Weights of a small GPT-style language model, trained from scratch on English Wikipedia.
Size: width 96, vocabulary 2090, 2.13M parameters.
Architecture: learned positions, no biases in attention or MLP.
Training: a variant of Muon for these matrices, 11996 steps.
Each number is 128 + 32 x the weight over its row's rms, rounded and kept within 0 to 255. Layers, rows and columns count from 0. The size above them is the row's rms in percent of the matrix's.

# layer 12 attention query, 64x96, rms 0.0943, rows 0-31, columns 0-95
size [ 91  91  98  87  89 105  85 102  97 100  86  95 103 101 103 107  99 100  98 102  96 104  98 105 105 108 107 108  95 119 102  86]
[[ 85 116 128 233 190 151 148 137 119 121 178 108 145  90  75 156 112  82 111 109  89 153 142 118  85 160 123  44 144 101 102 178 160 164 122  92 133 139 122 116  68 106 132 130 180 156 100  91 150 141  95 100 109 156 140 107 148 146 128 134  90 139 132 139  57  96 112 165 113 194  98  88 112 111 139 114 123 192  75 124 110  98 141 120 129 138 123  92  80 118 121 170 139  89 156 141]
 [ 93 115 180  81 139  81 140 153 152 110 157 182 103 125 118  93  80 134 117 125 136 177  91 141 137  90 105 112 143 120 134  76 121  95 127 108 137 213  73 108 125 117  80  93  87 124 173 146 130 163 150  95 148 131 200 122 116 132  94 187 132 111 126 155 130 188 195 188 110 142 122 149 138 159 199 123 171 132 147  79 128 188 140 191 118 166 121 121 131 161 138 108 109 138  96 148]
 [177 144  79 139 141 106 120  84  62 125 115 189 109 121  60 153  82 117  92 108 125 129 117 157 100 123 121  91 131 197 159 119 166 167 107 115  85 146 166 130 160 139 175 142  87 113 121  83 149  86 146 158  91 170 117 158  91 196 124 165 142 174 141  73 178 136  73 131  99  78 101 136 115 122 101 176 165 143 159 153 111 129 105 132  99 178  87 108  73 123 106 110 145 169 122 140]
 [160 135 121 127  95 145 124 131 175 160  84 141 135 131 126 103 184  68 166  72 131 114 169 158 122  81  72 134 147 137 150 146 101 126  64  96 195 119 153 121 140 142 125 138  94 160 155 148 148  72 161 125 124 177 187 150 168 117 126 153 124 111  84 133 173 150  89 114  99 148  80 100  91  79 130 109 173  71 138  89 151 145 134 103 169 160  94 115  49 114 160 137  90 104 148 187]
 [146  64 102 148 190 144 136  97 153 108 157  61 122 121 141 108  71 154 153 136 119 154 140 118 117 108 151 128 165 130 150  78 139 136  85 161 127  71 121  82  46 106 149 142  70 129 169  69  94 154  71 121 106 153 104  72 146  91  27 130  79 121 154 140 137 121 123 135 135  95 149 135 151 153 124 124 120 120 162 107 114  36 133 110 157 144 119 133 101 120 137 124 119 167  80 126]
 [ 77 109 179 182  73  92 143 156 131 121 159 217 127 124 175 123 143 142 105  66 180 186 102 120 154 172 154 107  98 105 146 131 134 199 156 104 115 149 120 107 102  61 105 151  86 175 116 146 130 103 109 133 128 114 167 131 124  50 169  99 124 118 133 145 144  93 148 155 115 188 131 123 146 135 145 183 160 149 130 114 132 137 158 154 169 119 149 130 124 138 143 102  52  83 106 163]
 [101 113 112  43 149 120 116 111  99 141 160 114 117 165  85 135 141 126  88 132 121 141 142 115  84 158 141 129 102 100 112 135 151  87 105  90  76 128 113 112 179 139 109 129 149 141 148 123 105 104 149 188 149 112 198 140 155 125 163 149 155 105 176 141 104 101 118 150 149 122 134 137 123 101 127 151 140 102  98 146 121 113 169 117 133 146 117   0 127 107 156 142 106  90  40 123]
 [153 162 111 192 118 122 141 132  95 115  96 104 144 143 161  72  89 150 102 134 132 158 164 181 129 190  89 142 130 156 155 123  79 130  84 109 139 131 129  41 165 118  80 112 101 184 196 156 118 101 121 152 134 122 102 106 112 150 144 143 111 122 173 105  67 112 101 177 130  97 128 148 140 101  90  64  99 163 152 126 147 139 125 172 198  78 156  83 183 119 159 159 131 124 108  93]
 [ 94  88 180  83 138 151 189 132 163 111 138 122 134 101 108  75 153 141 122  58 108 146 137 137 113  66 132 162 146  93 108 163 142 172 145 121 113 173 128 119 167 137 169 158 112 118  84 124 106 117 138 157 168 152 112  43 210 156  94 105 127 155 186 159  82 175 129 175 130 156  67 149 135 173  86 114 111 131 163 170 166 165 118 116 167 120 113 104 118 178 101 129 104 135 151 147]
 [171  91 154 162 142 183 194 152  99 167 187 160 112 184 148 165 142 109 197  64 166 125 120 172  92 130 117 131  93  97 128 110 119  85 113 150  70 149  88 114 146 166 147 111  95 169  74  85 134 153 136 128 152 125 127 168 126 144 119 133 155 130 103  80 143  88 111 122 111 122 159 160 124 157  94 166  89 153 184 142 204 135 173  81 122 123 181  91 106 112  98 140 102 159 138 130]
 [123 116 199 109 157 113  91 122  93 134 156  72 156 167 105  62 140 154  82  95 161  93 128 160 131 174 123 103 113  86 149 106 137 118 185  77 124 114 120 116 117  45 121  79 126 152 114 127  92 138 161  90 141 118 110 145 130  86  79 185 146 127 103 136 140 117 112  93 101  83 106 101 178 136 137 134 138 123  67 111 115 165 184 138 114  72 123 172  88 183 192 174 153 100 118 127]
 [143  89 149 144 119  94 157 124 122 181 118 123 114 132 145 131  99 134 121  83 112  81  92 102 138 132 141  98 112 148 104 133 122 116 127 112 109 168 119 166 155 141 121 147 207  66 167 123  72 130  67 179 128 138  95 148 130 185  98 135 144 101 112 114 115 169 146 146  68 160 144 198 143  99 144 141 195  79 135 120 115 101 153  75 107  52 151  99 166 138 148  28 151 130 132  88]
 [148 145 138  49  70 167  67 179 156 164 150  61 110 135 123 129  82 132  58 128 146  94 178 117 144 134 144 118 163 131 107 127 108 100 175 180 177 104 110 146  81 167 113 133 107 141  82 109  89 100  71 170 135  95  94 169 114 166 170 121 141 130 149 150  95 109  59 124 109 138 163 167  89 152 142 172 164 177 114 138 121 165 144 138 143 141 137 113 122 159 182 144 118 114  85 117]
 [186  97 130 132 122 125  99  77 177 127 178 159 122  96 173  59  84 166 171 175 119 130 163 175 144  89 108 184 176 134 109 131 131  74  99  89 132 149 171  86 147 172 132 137 130 119 159 147  84 130 157  80 140 135  90 114 126 146 118 136 145 174 131 143 135  80 107 168  64 144 145 167  96 177 154 189 119 190 110 160 105 113  81 119 107 123 143 127 132  66 128 131 134 104 162  93]
 [160 152 144 119 137 155  87 127 127  60 183 176 121 211 101  91 163 181 139 172 132 121 127 113 126  95 135 122 131 107  81 158 147  87 128 122 120  89  91 144 127 164 186  92 166 176 123 137 126 120 148 141 117 140 148 130  97 135 154 194 168 121 140 125  93 123 158 209 199 140 138  82  97 114  83  72 131  73 141 113 118 157 177 121 111 148 153 157 138 143  68 115 147 112 165 172]
 [141 122  69  50 139 131 140 118 118 150 189  65  92 145 155 146 103 112 169 169 136 181  81 129 125 131  64 144 140 144 119 158 118 125 144 141 118 141 139 105 154 151 135  88 147 118 155  70 117 108 108 111 173 117 144 131 144 102 146 104 189  91 188 108 123 114 195 126 167 110  58 138  80 109 122 166 124 178 123  83 172 119 227 143 157 132 143  92 147  81 161 120 121 137 138 111]
 [129 178  85 182 103 114 160 177 104 175 111  86 159 172  93 126 177 151 113 135  96 156 121 114 137 142 168  98 152 145 122 107 142  95 152 132 171 167 140 116 132 139 116 177 128 135 133 103  99 108 125 112 162 102 170 146 126 134  81 153 179  84 178 115 134 136 178 105 190 204 171 187 159 121 138 177 108 229 161 186 118 130 118 118 113 117 120 157  99 135 101 125 106  84 161 155]
 [156 179  40 121 123 147  53 149 136 104 176 157 126 157 121 138  90 146  57 108 162 150 186 187 105 121 173 110 156 149 137 113 145 146 153 128 187 122  79 164 143 123 140  98 144 124 141  98 129 128  64 111 174 106  86 138 128 118  84 132 113 159 144 124 132 150 182 132 146 123  90  77 161  87 119 174 123 109  98 116 166 103 104  50 165 103 114 132 112  70 112 128  89 115 151  96]
 [123 202  92 162 155 120 130  94 110 140  83 164 120 155 144 117 152 196  99  99 117 135 128 159 148  74 137  73 127  58 136  73 100 130 161 101 154 170  94 105  78 115  20 121  82  76 129 126  97 135 152 110 135 170 112  97 116 122 164 154 115 120  93 147 136  76 123 130 149 138 127 111 128 163 154 158 154 130 110  76 196 113  93 161 155 133 122  98  79 147  95 137 125  78 136 101]
 [113 143  78 110 184 147 139 154 149 154 200 149 175 175 160 148  97 130 136  97 117 109 100 111 104 135 121 154 211 134 126  84 192 179 162 129 136 173  96 135 178 110  75 135 116 182 151 123 119  95 197 186  68  89 114  72 149 123 137 176 132 117 117  76 163  87 152 129 120 127 152 145 140 127 167  57  96 160 118 158 108 142 141 125 124 137 136 163  94 159 121 121 146 156 140 103]
 [120 135 130 130 134 138 153  93 139 130 120 125 137 134 145 128 158 177 132 144 115 173 162 147 166 151 128 183  89 165  62 104 133  95 104  93  82 154 124 123 114  76 165 199  69 159 103  91 139  77 151 127 108 110 110 134 123 125 125 139 136 146 116 182 141 183 128 103 117 130  73 112  82  99 204 125 179 142 161 154 106 129 123 153 215 186  92 130 121 127 180  92 116 119 215 142]
 [ 82 175 117 121 154 138  70 161 118 162 118 142 164 117 120 133 161 133 167 170 136 129  43  60  65  68  90 155 158  99 110 107 159 145 104 130 134  37 116 130  84 129 149 138  94 127 110 148 107 171 126 130  89 149 145 121 111 180  72 148 153  68 195 124 138 105 169 107 100 130 125 147 144 130 168 129 124 140  94 150 127 138 110 135 175  92 106  94 188 144 160 102 159 159 104  91]
 [145 120 112 115  23 129 174 156 177 116 138 141 105 155 196  86  78  97 107 144 106 120  57 142 133 142 149 136 116 156 132 130 143 142 131 176 174  72 105 125 135 184 156 114  96 109  78  56 123 137 157 139 152 146 106 104  94 129 127 125 105 112  65 179 151 124 149  77 172  82 122  93 113 100 140 122  88 139 121 167 128  66 115 137 133 115 145  85  87 194 142 141  89 142 150 133]
 [102 141 152 117 164  96 173 207 151  79 162 151  95  98  61  81 164 158 147 141 192 117 139 135 119 116 178  90 109 155 171 137 144 152 169 126  99 144 141 109 154  69 150 135 142 147 138 131 149 129 135 128 153 147 156  89  91 134 188  75 129 111 123 134 131 132 125  92  84 162 140 162 113 129 159 121 156  91 142 156 134  49  65 110 122 128 159 155 176 132 151 109  65 159 163 202]
 [145 119 171 107 151 126 101 152 142 151 163 133 173  87 123  75  97 168 142 162 129 143 129 147 131 115 181 176  98 129  52 145  90 120  60 171 175 136 104 150 131 104 137 184  40 134 138 145 140 132 112 165 111 150 182 124  74  69 131 150 158 161 167 134 113  83 131 133  93 117  94 103 128 131 116 192  99 107 103 112  78 161 162  76 148 116 147 127  96 150  75 164 145 169  88 114]
 [ 98  78  60 159  93 199  97  66 139 158 162 149 143  96 127  98 140  60  84 134 115  76 162 124 185 138 109 118 118 111 107 108 169 129 150 142  88 121 116 143 118  95 115 132 152 133 119 130 115 115 173 168 165 141 132 149 104 150  79  91 129 115 129  90 166 119 160 160 168 176 145 163 109  72 157 126  76 177  67 149 149 165 157  74 106 109 128 107 134  91 121 128  65 162  89 163]
 [162 140 119 147  98 153  97 102 146  77 105  98 100  97  83  98 175 199 136 107 161 124 111  62  84  81 142 170 158 144 120 101 135 157 108 103  89  90 142 150 122 116 148  89  95 115  99 142 113 142 142 140 128 120 150 131 125 123 118 178 213 162  70 109  99 109 123 162 154  99 171 126 224  83 153 110 132 107 180 135 180 103 117 104 120 111 155  75 107 113 147 182  72 123 120 101]
 [145  85  70 126 103 162 145 162 108 156 130 149 107 130 110 171 148 203 168 165 189 139 126 132 144 113 121 147 105 146 136 107 152 124  97 179  89 148 112 150 161 136 103 131 150  72 180 141  55 117 119 139  69 108 151 128 166 155 135 120 101 139  76 153 131 152  80 132 146 146 122  66 115 157 152 200  71 171 147 130 107  97 154 191 120  81 149  88  74  76 149 101 147 134 113 160]
 [164 121 119  94  83 151  97 134  81 124 144 108 122 100  74 132  94 118 143 120 101 144 141 107 122 133 126  91  85 129  70 140 198  85 172  84 126 165 207 100 114 103 124 183 155 129 146 113 226 109  83 175  99 162 143 143 113 124 164 155 151 151  92 109 120 161 129  90 151 138 158 102 162 145 132 111 134 123  94 115 129 112 104 155 164  97 155 162  96  60 101 173 152 184 192 141]
 [ 11 117 151 131 103  78 135 138  65 139 109 109 164 133 135 215 148 138 138 161 157 149 191 155 166  87 153 135 165 139 108 126 115  98 149  94  59 146 151 141 108 130 125 100  83 140 147  67 135 117 149 115 124 109  92 147 132  97 120 184 124 107 109 153 153 118 116 122 106 202  93 144 119 112  71 120  66  85  91 178 155 123 142 129 158  88  97 159 128 136 149 109 130 110 111  95]
 [111  72 152 124 121  85  90 138 144 150  90 111  68 143 146 184 191 119  98 111 136 119 152 148 131 124 143 138 103 175  67  91 142 171 165 136 141 133  93 112 133  95 102 174 162 177 139 149 212 207 133 141 154 132  96  98 161 159 141 162 144  96 168 146 116  58  82 106 149  72 123  86 178 184 174 104 106 116 128 125 108 152 123 113 134 128 102 118  92 112 138  91  96 154 170 141]
 [ 89 154 150 139  71 106 126  77 103 115  96 183 116 165 127 151 102 114 186  66 108 104 133  94 133 148 173 119 141  99 136 120 168 118  51 150 178 150 187 183 124  88 112  98 124 138  80 138 121  49  79 107 151 116 130 147 171 125  96 155 109 101 196  96 142 127 173 136  94 158 147 113 177 153 144 125 123  92 144 123  97  93 200 166 117 161  95 147 149 128 125 138 153 143 154  92]]
# layer 12 attention key, 64x96, rms 0.109, rows 0-31, columns 0-95
size [109 105 124 117 114 109 118 125 131 120 100 116 119 112 120 105 128 130  97 125 114 136 121 122 132 128 134 129 112 125 122 111]
[[138 117 138 200 136 123  81 164 134  97  91 118 204 123 131 142  93 143 127 152 114 164 119 133  44 143 128 175 129 101 108 132 189  95 111 108 127 194  83  74 153  52 132 112 156 119 115 128 165 145 125 134 113 105 123 116 115 163 152 100  55 159 134 136 163 141  57 120  75 106 177 109  73 168 144 117  88 140 117 109 126 113 135  72 108 145 108 110 129 140 136 108 126  88 186 173]
 [140 112 134  94 157 140 115 136 125  89 129 112 184 188 155 103 139  58 163  95 157 145 187 106 141 123 150 124 155 143 110  54 109  84 145 103 142 138 141 118 126  85 116  74  93 119 157  75  99 115 122 146  84 199 156 126 148 160 161 111 157  53  97 149 140 129 185 126  92 116 143  86 130 152 127 174 167 157 180  91 129 176 112 189 107 105  87 128 124  93 197 127 135 150 133 101]
 [125 142  79 149 140 169 116  67 123 196 118 163 155 149 142  87 125 126  98 176  65 154 134 120 159 164 173 131 137 151 165  94 143 117 131 185 110 166 123 136 137  83 121  99 197 163 159 117 158 111  69 104 138 145 135 199 114 117 126 200  86 139  94  88 123  98  26 123  85 152 148 150 101 110 123 118 129 118 135 149 148  97 129 133 154 127  99 106 120 159  99  72  69 150 122 121]
 [129 143 131 103 142 153 120 128 148 186 158 138 129  87 107  61 148  84 142  84 127 157 123 166  88 123 149 114 144 153 146  45 109 115  92  86 155 122 119 133 113 126 112  72 101 116 164 101  84 120 172 112 128 108 176 165 143  89 115 139 128 106 122  92 106 122 109  40  54  95 159  69  91 135 101 111 151 149 116 186 190 139 138  86 120 119  49 121  83 115 163 150 132 104 132  90]
 [144  54 124 127 142  83 167 103 138 130 137 128 108 136 132 137 150 157 102 137 131 167 165 161 127  84  88 136 141 152 123 129 105  98 118  86 196 138 160 112  46 169  93  70 117 160 140 133  88 105 112 152 129 122 161 131 170  61  86  79  58 177 148 164 152 137 106 158 120  80  96 128 174 114 160  71 129 131 170 160 131 139 112 133 159  73 140 114 114 137 127  58  83 170 153 100]
 [110 143 137 185 131 138 137 163 134  55 107 145 157 141 156 134 100  87 155 120 137 104 122  65 125 172 128 119  90  84 110 110 113 147  96 156 112  86  68  76 142 160 131 101  98 123 140 145 109  37 161 150 152 138 113 114 116 113 164 129 177 173 134 111 120 132 131 133 109 179 111 135 166 155 109 197 151 119  81 107 140  83  45  94  93 134 107 202 129  89 189 120 157 117  87 146]
 [111 175 110  51 174 121 135 148 121 114 126 154 112 114 136 128 126 112 119 124  98  96 154 113  68 111 110 145 101 147 106  77  92  98  82  84 170 157 125  84 152 134 142 206 172 130 162  81 164 184 149 129 125 137 141  54 128  68 139 148 147 129 136 133 166  80  85 204 153 102 140 126  77 129 120 145 116 139 111 119 130 143 135 164 169  93  80  89 134 167 187 106  82  96  86 112]
 [124 186 110 142 130 126 143 125 175 109 126 127  79 129 144 125  78 166 122 116  92 130 166 145  88 156  94 132 118 109 123 179 138 151  91 203 119 156 107 107 108 123  52 147 147 124 180  98 110  56 142  60  99  79 151 102 131  67  97 123 143 139 116 141 146 126 133 142 146 154 107 204 117 134 107 128 144 103 131 138 123 158 174 163 168  34 127  86 150 166 192 150 146 108 166 155]
 [128 107 110 107 133 113 122 131 131  78  61 117 150 158 157 106 105 141 174 130 143 152 150 117 108 128  84 141 165 199  50 105 131 124 122  84 141 148  80  57 138 106 102 155 201 122  98 176  82  53 128 140  60 142 118 157 187 122 124  99  91  96 137 206 144 173 127 123 142  90 123 180 145 175 104 139  77 138 132 125 169 131 122 120 144  97 134 105 129 104 140 119 174 156 130 140]
 [108 114  98 153 170 136 142 125 106 116  73 170 141 152 105  96 117  72 172 162 109 199  90 169 168 124 150 141  87  95  78 171 123 106  80 138 127 100 141 122 160 112 158 103 128 101  62 105 137 134  72  83 131 141 142 100 194 132 182 176 162 140 111  64 146 117 126 129 119 131 129 143  84 203 145  93 146 154 105 151 166  97 119 119 156 141 192 105  88 160 118  84 182 119 116 114]
 [140 103  99  99 109  60  97 133 145 108 156 119 129 112 147 137 161 101 115  87 175 119 112 125 133 131 103 142  75  97 148 172 110  76 109 147 152 180 121  91 104  84 150  74  99 180 136 131  93 150 113  17 132 148 154  66 156 129 100 163 106 110 131  92  81 190 133 120 174  96 110 133 125 126 145  98 161 111  56 153 102 184 145 103 174 122 113 120 106 182 131 108 164 130 158  97]
 [114 128 153 104 123 114 112  98 161 149 128 115 106 137 139 139 153 116 155 130 212 171 104 139 149 122  99 126 107 185  83 107 142 164 132 140 143 128 119 186 161  67 176 161 132 152 150 125 111  92 149  96 131 217 111 147 139 177  86 134 201 161  61 150  50 144 124 104  86 139 173 173 153 154  90 161 189 143 158  98  90 111 138 163 128 125 159 143 162 108 118 114 189 135 143 111]
 [ 90 201 136  74  92 138 143  86 119 157 113 102 121  61 175 112 153 127 146 107 177  97  50 111  73 117 119 114 133 129 119 162 173 115 132 165 151 181 126 128 141 152 173 147 128 178 125 102  85 150 112 106 141  64  78 115 106  97 171 149 155  49 170 104  75 163 125 163 163 140 139  97 108 128 115 125  92 168 138 118  70 115 137 172 120 139 176  95 116 118 133 166 133 120  87 105]
 [117  68 125 115  98 148 109 158  91  72 104 121  70 139 161 101  85 131 123 152 134 191 127 147 160  74 136 150 190  90 106 185 200 109 129 108 129 112  90 130 105 108 163 123 121  84 115  96 126 147 131 113 138 120 169 183  78 127 126 116 102 127 173  94 125 162 127 148  97 123 143 146  42 117 121  80 135 105 119 137  64 105 107 161 142 101 133 106  60  72  74 124 171 102 118  87]
 [132 103 105 119 161 148 131 119 127 118 134 147 128 169  63 103  94 110 166 170  84 106 128 145 109 115 114 116  88 132  98  97 133 139 155  80  97 114 154 172 147 186 120 155 127  51 102 121 114 148 113 173 160 152 129 173 123 128 179 136  82 124 194 197 194 138 178 192 154 171 149  64 156 151 100 149 116 123 132 107 126 142 115 113  80 152 189 188 107 153 136 126 140  74 170 139]
 [144  92 129 123 179 149 178 203 142  78 136 160 130 123 158 190 127  75 109 166 123  93 132 100 162 123 103 124 127 109  67 151  89 145 109  93 128 128 130 105 173  52 138 137 163 151  85  82 145 175 106 131 164 120 180  65 136 115 120 110 103 115 128  83 196 123 151 186 150 110  96 157  83 127 132  96 133  81  98 140 163  99  86 159 156 141 160 104 126 165 166 164 131 108 175 113]
 [123 140 117 127 110 134 126 127 124 115 100 137 131 132 108 128  88 144 163 151 149  85 106 141 152 155 154 155 212 139 168 128 123  65 202 141  78 170 131 145 166 146 158 141 146 140  63 183 109 152  73 119  95 135 127 141  99 177 169 151 141  65 133 135 129 150 116  76 197 167 167 138 182 119 146 178 115 132 111 117 108 137 127 130 161  62  94 125  57 126 153 159 119  67 147  75]
 [109 186 159 113 134 162 131 117 129 150 137 100 130  93  93 138  90 107 101 151 165  99 141 118 150 103 123  72  85 163 178 167 127 141 155 154 169 139  88 154 136  85 130 111 141 121 100 174 129  75 133 112 176 159 133 156 104 120  87 165  84 128 107 179 133 129 129 180  79 174 135  92  99 134 127 102 128 108 177 117 134 152 108  47 242 127  96 160 134 126 101 162  96 100 172  73]
 [146 163 152 166 141 155  98 120  98 167  96 166 190 138 108 145 125 179 126 118  76 138 129 111  52 153 125 123 131  82 176 122  99  58 127  97 121 149  83 116 114  91 101 157  21  67 151 116 143 131 117  96 115 128  79 133 160 144 183 132 108 103  80 201 131 102 128 131 132 128 166 100 139  84 174 167 130 162  93  82 144 144 152 151 147 129 103 131 132 106 147 127 122 151 191 118]
 [148 119 103 114  74 175  97 127  92 104 108 172 134 189  96  92 123 142 163 144 142 114 125 122 149 114 136 121 139  81 148 170 174 144 116 124 112 141  78 137 164 133 146 108 101  81 111  98 166  71  91 167 100 131 113 148 176  80 101 108 135 172 148  90 143  98 140 116 119 151 104 154 134 165 242 123 151 151 146 148 111 129 134 174 133  52  96 169  98 138 167 148 156  48 166  97]
 [ 93 176 113 192 137 209 137 107 105 124 109 161 102 119 151  87 150 128 145 148 110 141 129  64 233 148 144 139 183 191  76  93  92  88 154  94 101 134  78  92 110 148 117 130 204 115 117 108 117 132 150 167  56 137 116 135 127 106 108 144 107 117 146 131  97 176 132 106 149  86 102 155  92  81  97 132 148 125  99 119 122 122 152 130 142 158 125  98 104 137 183 154 125 169 145  91]
 [103 116 105 109 150 105 105 155 115 174 139 156 139 169 112 135 132 200  63 131 166 129 135 101 100  92 170 152 156 135 130 142 118 128 130 131 128 147 187 133 106 160 164 151 114 155  97 166 160 169 115 111 177 192 151 119 136 167  81 167 222 128  94  78 160  87 107 113  89 104 109 115 146 112 167 124  73 145 129  20 102 136  97 132 151 120 112  90 168 126 169 102 151 147 149 100]
 [133 130 133 133  74  59 167 136 145 174 180 136 145 135 111 127 135 119  79 178 119  21  93 145 153 127 166  81 112 116 129 143 133 158 136 122 161 100 154  65 140 156 139  58 124 187  89  88 100 126 153 198  93 120 128  79 151 102 139 116 113 120 115 110 148 155 140 138 182 102 137 139 128 120 172 127 128 131 175 181 153 100 180 115  87  97 106 116 179 129 114 160 114  93 162 171]
 [130 131  74 186 155 134 147 152 145  88 163 128  59 193 127 147  73 152 101 103 165 101 187 104 131 172 120 115  61  96 148 160 133 131 176 159 113 151 143 105 145 119 142 156 109 144 140 210 119  86  92 118 141 148 150  95 100 179 140 160 161 150 114 121 107  90 146  83  76 188 166 132 134  99 118 103 110  44 103 140  87 103 104  95 118 134 130 142 154 188 140 148 115 138 112 155]
 [144 140 102  89 114 134 113 193 104 109 144 147 107 171 120 106 112 109 159  96  61 158  83  85 124  80  71 151  81 139 148 164 107  86 109 137 121 141 154  92 107 164 167 106 121  78 122 126 118 118 146 126 124 105 146 138 136 105 118 107 181 188 164 165 122 131 133 159  57  98  56  68 176 117 122 132  95 168 127  99  76 119  72  72 162 114 140 127 119 119  75 103 147 115  54 120]
 [ 99  89 113 158  82 171 117  86 122 166 180 167  92 121 153 139 185  62 142 175 151 115 138 133 136 125 128 145 104 149  95 102 183 103 124  71 164 113  25  98 149 112 161 130 129 106 204 129 173  93 121 173 129 164  64 145 121 166 111 123 109 161 127 124 149 165 138 138 189  97 150 183 134 103 136 147  94 123 136 133  81 146  65 116 109 124 104 152 155  85 125 135 125 115 105  94]
 [ 99 109  90  91 127  78 131  97 206 133 155 173  67 123  61 103 154  95 148 148 161 156  99 148 101 137 147 137 105 156 110  94 115 170 173 117 159 135 185 213  89 118 113 155 103 129  86 179 114 139 128 141 117 101 140 123 165 120 117 231 122 206  83  70 122 135 120 152 163 114 159 143  89 143 120 130 123 143 143 122 125 136 137  91 124 118 101 113 119 144 185 154 160 152 149  98]
 [165 110 111 118 138 161 137 140 148  56  96  92 156  87 163 194 128 161 187  93 149 135 153 206 119 161 117 132  65 171 107  96 138 146 170  85 135 115 123 116 183 154 142 155 151 100 172 161  92 179 134 137  75 115 116 111 119 133 150 101 111 103 157  89  91 102  65 134  94 134 160 142 145 125 187 156 133 133 120 183 148 111 181 178 121 118 127 168  84 156 109 116  84 165 102 151]
 [142 130  82 159  69 150  92 132 168 106 130 130 102 170  98 161 118 132 149 140  49 123 143  92 164 106  99 143  97 137 118 120 144  74 182 185 134 156 193 140 157 124  96 141 101  75 165  90 200 166 150  99  71 135 174 174 132 131 129 128 109 183 104  98  79 172 133 130 119 149 121 123 129 127  83 179 172 139 117 126  93 116 175 146 153 129 167  80 123 132 125 119 108 201 156 108]
 [127 150 129 114  86 116 156 150 103  79 143  80  63  72 137 110 148 135  65 201 145  86 150 166 152  99 110 138 140 169 120 100  96 115 118  91  98 107 105 131 133 205 110 136 169 158 132  95 202 163 138 108 132 165 136 143 116 134  73 153  99 121 142 120 129 127 185 132 119 132 113 158 179 117 147 147 156 114  78 123 190 129 148  77 169 209  63 132 135 132 109 118 115  90  91 110]
 [145 112 147 139 134 202 131 136 107 181 107 138 169 145 119 143 143 168 121  92 186 135  94 149 129 126 192 109 121 179 190 158 118 135 127 126 142 116 142 133  71 110  77 112 117 145 137 107 196 165 169  96 131  97  88 125 184 155 111 150 233 118 164 168  80  94 178 120 167 123  91 106  86 147 166 105 179 155 127  97 109 105 113 103 102 118 140 107 108 157 159 121 126 192 115 118]
 [135 137 134 118 131  90 157 117 119  98 130 113 149 165 143  97 164  38 164 127  94 138 131 100 145 138 130  95 160  94 129  95 116 131 101 145 155  73 139 181 188 141 147  73  96 121 115 193  79  76 107 144 197 189 109 163 170 112 157 139 138  94 154 115 116 164 114 151  71 152 102  83 180 117 142 172 117 179 144 108 155 123 152 200 162  83 118 182 109 105 101 123 116 160 121 131]]
# layer 12 attention value, 64x96, rms 0.0875, rows 0-3, columns 0-95
size [ 90  99 104 100]
[[ 98 160  82 148 163 119 145 141  99 103 142 167 202  58  93 157 103 117 128  98  77 136  97 105 110  96  95 202 159 186 161 119 106 134 109  92 151 145 170 108 147 144 144 199 108 148 158 101 144  84 138  93 157 113 142 110 109 157 128 113 166 158 130 111  95 162  82 120 137 120 101 140 144  91 141 100 159 112 174 210 145 118 125 123 167 114 123 145  43  68 120 152 140 136 173 113]
 [ 83  97 174 109 129 112 190 143  90 118 153 169 118 110 150 133 154 131 113  86 128 188 149 152 106 136 137  76  51 140  94 181  85  98 190 167 133 118 172  98 160 137 160  67 148 135 101  78 147 100  94 153 116  78 138 132 104 139 122 118  95 135 152 122  69  60  91 170 168 122 117 120  94 117 112 123 168 154  87 105 131 171 105 203 157 125  70 129 123 138 112 140 100 141  96 105]
 [ 17 120 115 140  88 114 125 138 148 165 130 183 178 105 107 167 134  92 166 133 137 119 132  90 156 159  91  59 113 161 162 142 137 178  72 114  99 134 117  98  65 109 198 150 100  97 121 133 178 167  61 146 107 133 132 175 135 111 134  96  94 112 149 132 133 122 162 131 127 126 128  91 149  89  58  70  89 117 104 123 104  93 127 141 168 139 115 165 101 114 161 108 147 111 128  85]
 [169 133 113 124 111 167 163 137 128 122  42  62 151 128 152 176 139  98 107 151 106 104 179 112 111 175  90  75  86 120 137 156 156 110  87 129 188 113 157 173 121 175 145 151 117  84 154 110 122 121  89 175 138 148 117 170 171 139 130 149 146 117 123 121 122 105  62  86 147  80  82 147 140 137 103 115 204 119  97  31  96 151 111 131 113 128  98 155  84 109 169 131 148 126 153 116]]
# layer 12 attention output (transposed), 64x96, rms 0.642, rows 0-3, columns 0-95
size [104 105 111 101]
[[154  53 150 158 115  91 102 107 151 120 100 137 117 105 123 135 144 171 136 114 155 121 143 160 141 146 169  72 104  74 165 145 105 128  90 108 159  30  51 112 109 190 118 103 145  89  93 144  76 151 159 160 143 146 126  75 136  92 125  96 136  35 149 160 156  97 130 169 129 118 122 144 130 133 101 126 145 164  94  51 108 169 143 156 149 144 143 128 153 172 114 126 113 141 112 169]
 [168 129 110  63  78  66 139  77 157 139 144 125 161 137 136 159 153 180 112 164 135  49 130  97 104  55 102 214 152 133 131 142 167 164 129  95 137 132 118 160 107 125 128 163 134 155 101 143 159 130 134 131 127 198 109 146 156 143 130 113 129 148  58 158 152 175 135 134  83 118 129 148 106  74 143  77 166 161 187 125 136  87 175 122 117 142 124 178 106 125 106  93 154  81 114 104]
 [144 105 159 105 150 125 130  81  55 145  46 143 147 134 165  73  55 141 108 127 119 143 130  92 109 188 133 116 162 146  87 110 147  88 119 138  90 145  64 118 136 193 118 120 138 152 165  91  63 114 119 148 115 186  93 128 148  93 116 127 117 188 101 140 109 148 132 186 128 121 196 171 121 184 116 120 151 185 173 158  85 109 120 132 114 141 141 114 123 162 135 141 132  85 162 156]
 [ 80 104 164 208 127  90  68 110 125  88 208 168 143 132 141 117 110 163 147 131 143 184 102 106 104 106 128 156 153  77  87 105 114 136  98  96 110 141  66  99 131 171 100 171 122 123 154 130 102 108 174 108 156 154 103 152 112 175 140  71 132 159  92 149 172 155 184 144 138 158 138 101 142 129 146 161  69 104 159 147 124  73 173 142 154 112  96  91 183 154 133 113  89  91 145 106]]